Weights of a small GPT-style language model, trained from scratch on English Wikipedia: some layers without attention, 8042 steps.
Each number is 500 + 50 x the weight over its row's rms, rounded and kept within 0 to 999. Layers, rows and columns count from 0. Numbers have three digits each. The size before them is the row's rms in percent of the matrix's.

# layer 7 attention value, 768x768, rms 0.0201, rows 714-767, columns 128-191
096:559470501519559476573488444543566536480550400448513454582643503509538601523506470460603536491515510492481532578578467567382477469506466541626523529490498597509464560474495531472536408473408423
097:533582468537465547428532436432515470486503493609435491520578570489421484538461464537444494518529522535517547579503513545460521564509518500579505494574439562467544486599523510533563386516568531
099:479494441514525487495495543457477434550485500450539519574517391535405440461514601515536481545501475534584411589434517522362551385408497498478467444523438530542436550573521466492541487570475541
098:553568519371456453454490467508486467479549450615455679534570487554588477520453481461499473481532473495552534572533587445590547573530560430484528498494394488543380433674493516497512559553606543
098:470627376486512526470521531491490554503578568494509493476453517538445493530578498579597480444528508481447588506490542438504490491471518588437445482503502591487526503489569515532478466537453429
096:520622463473567534515534583513492449534508481490459552457481434570469491469461538480559455438504462540558489503590463545495453588419472512571495545525432454524387465513563404418531496574502472
096:561498485508497504569513512513508464455435446538522429453427509512534525457495508539526483542552516492358519390567565441469575472492520438578480500540585525485440432455479490422553488497431582
096:446505547497524455451545545426507461465455404476420558459547442552501451543473555516532432529517477535444395554635518553508506595424513446437514609502394505475380471441568505406501528492444443
095:552488529437497422476516450524387493568498381456529494516455552457520572523453444611411512494442513515539519511567526533470465481361536523549500545447487513505581466466512546480491460452514590
104:531401515443516479542487436486493522569418484560484509641562526478576527480532503438469511557495505519616393371569506490461505501559578537499521526416549526596549473513511556575496418578583469
096:463546485465480456569510452503459545468429617521501478382470535431496508562419501467540423453563544546476562531490515415528460432504479486499523384465539509529518522520470502480504498468473500
101:553488496449549490459457431578535466492487512499475475515444531492499507533461353542497553478449449515527481520467576487510472473513485497520596521497422437497504516556543453541542447466524525
096:476594488466452488482502471579504575544452497537467513467513469471515464526507517499593521470524597517422492538391510501455510465506504504495483341600503461508483508583516573485440461633550609
096:349700536485445521460561545427585434515524494464546532484438501531496503513412526531532585461463480582461432547541554432610452526414542392406516502431500457503476525610553588506590491479445503
095:470362520456532464477469465507501523542553481497508417490506499635552478512460534636411522483345482463468521446513443499504507482532451468488508556565451450491541538469500509484518595491453467
096:522646493529580519296518468502486513460513579528584538554445446543450448418499572429572504472491552434492469544524580473542460564376471546494478518466449496465467566517562499552581454454538464
095:561531516549475471621497505493495544560410406575381530494475563505567473523565458591512522470499466524545528377508527455537454542395511512533517511574466361518433519551467378525474478615451600
095:618418576455483550512494407574528534450578486572480472506556516537520486504433413518490575536390401538484474528456533471442470482514495480498517460477505535468529491440588558550487514455507528
099:535417437544563480507563554479550490469558420548432500496542459430479501501497568461420470535484466433558456524528535571536512527485493501448503439548408496480548464531527475452538519581508566
099:518575502480535472565592513479468496496544528558604630523457506496473513512546497479437384518574426447434541566568488469564566476581494511342540563537432539477559521560413469504560523466498532
096:489448540511552477468511526487570424541404524383496521485367468580449476407536556538404505559579508451542577437528497532452542416508523471561481531545492509514534557508501511504453534565487469
094:460613489498460487454512414512539523483553450472509512511511487494530476461558535458490469510533582579458552507551554459584512624493495506544476505605546544520530367505577531496563409438437521
103:417447433393552487525470511566547494459629496475462598597513522484505477500510541466485498571530494533470520586325499564518432523476494470521515488503461426512512448492508585491499435484494415
095:597486528559506521544445480475426544592551517407525502458487562472504594526456518507577472439497519442481576486648562500554483509529500537522460484615443477500482406526441481537571478412516481
101:495552554534507609554510465478534495470529491491547483473384556541464453593532468493531559474460454515514527508555456391473528564489513456504490530473560457521550525440572572453471590365472462
098:652544454568507508562501462474553465539509506526464500487474538428501541576574508409484501542442451478500606500532431521593453473544457462477552532531520435410530478502572466388503475480527578
098:547524497398465431556444528534459490464443536447471483408509441556584456438493470498615513440527548463565615438468452513487513499493489519481572521546571501559496530505494511504489488531613541
100:501522552411537457366524503505520472502383522598557504529536465567414528459496495490510378510520436494478497556467572537530542467473452441504495396410373462446383613638411472473499598484435499
096:536551451539514435499484499493488501478447533549518652487552501452578558505477543427426510470627455489547530455519505444497476571436513489456544481570477507570455483599517502554536503489515467
098:508496542474539537414593528463415480418441557541485538387508503588447494529419514538644446518433432488505496510459590459495484543408520452465472516524299571499515503535457527485453561481457442
102:510675580481435471467564417541475512516563495499426564593511511468457487491500554496533431454618410485509529526461562529451445451558486421453411469470431552507487548527566546448410543424436567
095:475535513621484476507501518500579592597430518474462498476470422482421554489465525535412496556498419459416488477432549503533506439453514456511439474463481526450449532498558504532462557459488509
096:523405507461540558551510523563485499443468424491435463471458584450546492504555486522512537487361492525661534469600376503417527506454483526463529559507475434559560522477534565495438542469395473
093:422549407544457467430489506407544492512502480420502534472514489494477486521516476611474526507496462539477438493416558478455563539548516452538483500466537531506481525568504505534460552435488453
100:524604493493568480583479548398486455595414503514517548444430453418463584535486505500504586535614494392455451486498399518492520356524510487419431507521476524471438505535537504501514534511509486
097:388507538543545605614495536509462511530547470452564494421401514512619569612557558534497517573524455455517540581456428508574426557466512554526536485589453451472468356577501569518506479509552508
094:517438526605418538625476520447484623575546413530435556593530557402561557519504545530454483416535524419482519461604573457580425498586550554505522562558468527475497563552491475590506447527525505
097:489554476481519541480499467516518570539514551591501488502526492487501436467433533483493488509530540535459433476507550550629484465401492416577538469542624501454512533568418534431506540543614443
097:572389515512502473581495499495468458511393431409527505529558515397528463536415510488488552500457520564632379511446589411439515503472489560372491460548556438506635454483449429423493494557552505
096:470545524554511460489487553474492478433495533607462599607429548526525500503419474550559544484462453464529381452405498521455514525461479486543495537558529470485485594524518484524520465489385499
099:432644437516527549582492426510508485520575553475532472534473534454471473496514439537415520507442419569467517512484520476446472568519469496476512411574461453502531488560483510514430505494462589
096:476439422420554459477517419507515430506475509457552525478485478458529483470460504459388468544530515576520424555466445515502559458482457469432489422444492568490454462518431476448585492561415446
100:431581528527512491470518451491547491368559534678443425529465449490479572534492494453511467449524517477464462549469572415567532457526513512425560489427508510471540562522502504530481516482470479
097:497486553548457503505556567561433407507537569524454443493487435490530528476473458505601517465517498484510453499404488510436447468497563533458500439417515562479563480534464461461501525541549514
099:458642440464585435551482501433597496525534562464490582545531453485410436493464652490437428547499514573561585545498499535397477543484500449572533518497547559464492533568534514455490512479389535
094:565450513539545538517481438522467481577504480483549457418536467492548523483477406531548535487461552531613521493462465475469386472528482509516471524487545460569480401481472461494506464537557477
097:513509485478481543513571540521466497506478473539541533471540477631472569520505512550515569476526552507562524454574419441406525587514525567487467515460458505526552477439575613450478436471480514
103:567585543533457486558513502507551485566527456569506597547530420486540485495465485508500507453516399498613509337461534530393452576531510565553456566571510472563505394592539497522491417550532448
094:568447568593530508473489452538495458500458480536497566551517536546508514503448351470525446501508608465511467447457558534528534500550497495444474520589388473513530463505386442534500521596493479
098:505467515520501467459497510460480418492484585475498502558457510501516491441501468497559554478449501540567525560450524463503530467509484486455461521417489507515444583545584437536452509529531598
096:549543451439455506473482552528553389501553531473604523494503488431507594471453445488533452468495464498502503504423486491543530506545520408508537484508513496463471496523391509573568587482615461
100:538600520487523488466477449454550462451468468482462561526476530496485583522454548498492435485462509476490458567400561563415516508533532464485431579538454480510443430577601534531434538516445564
101:457559491537503523436460563432443464517490462535427496482469542554520511461483565489480477510496543541568484501467499475512515517567521479455489525407456461484569484431574649532492580448480597
103:531631488449475448530542474561517475529622518549505587532575497573491485446424595472477440521469486414512474515521515541578456527467474464426468530538423633413374452650477488488471495545561450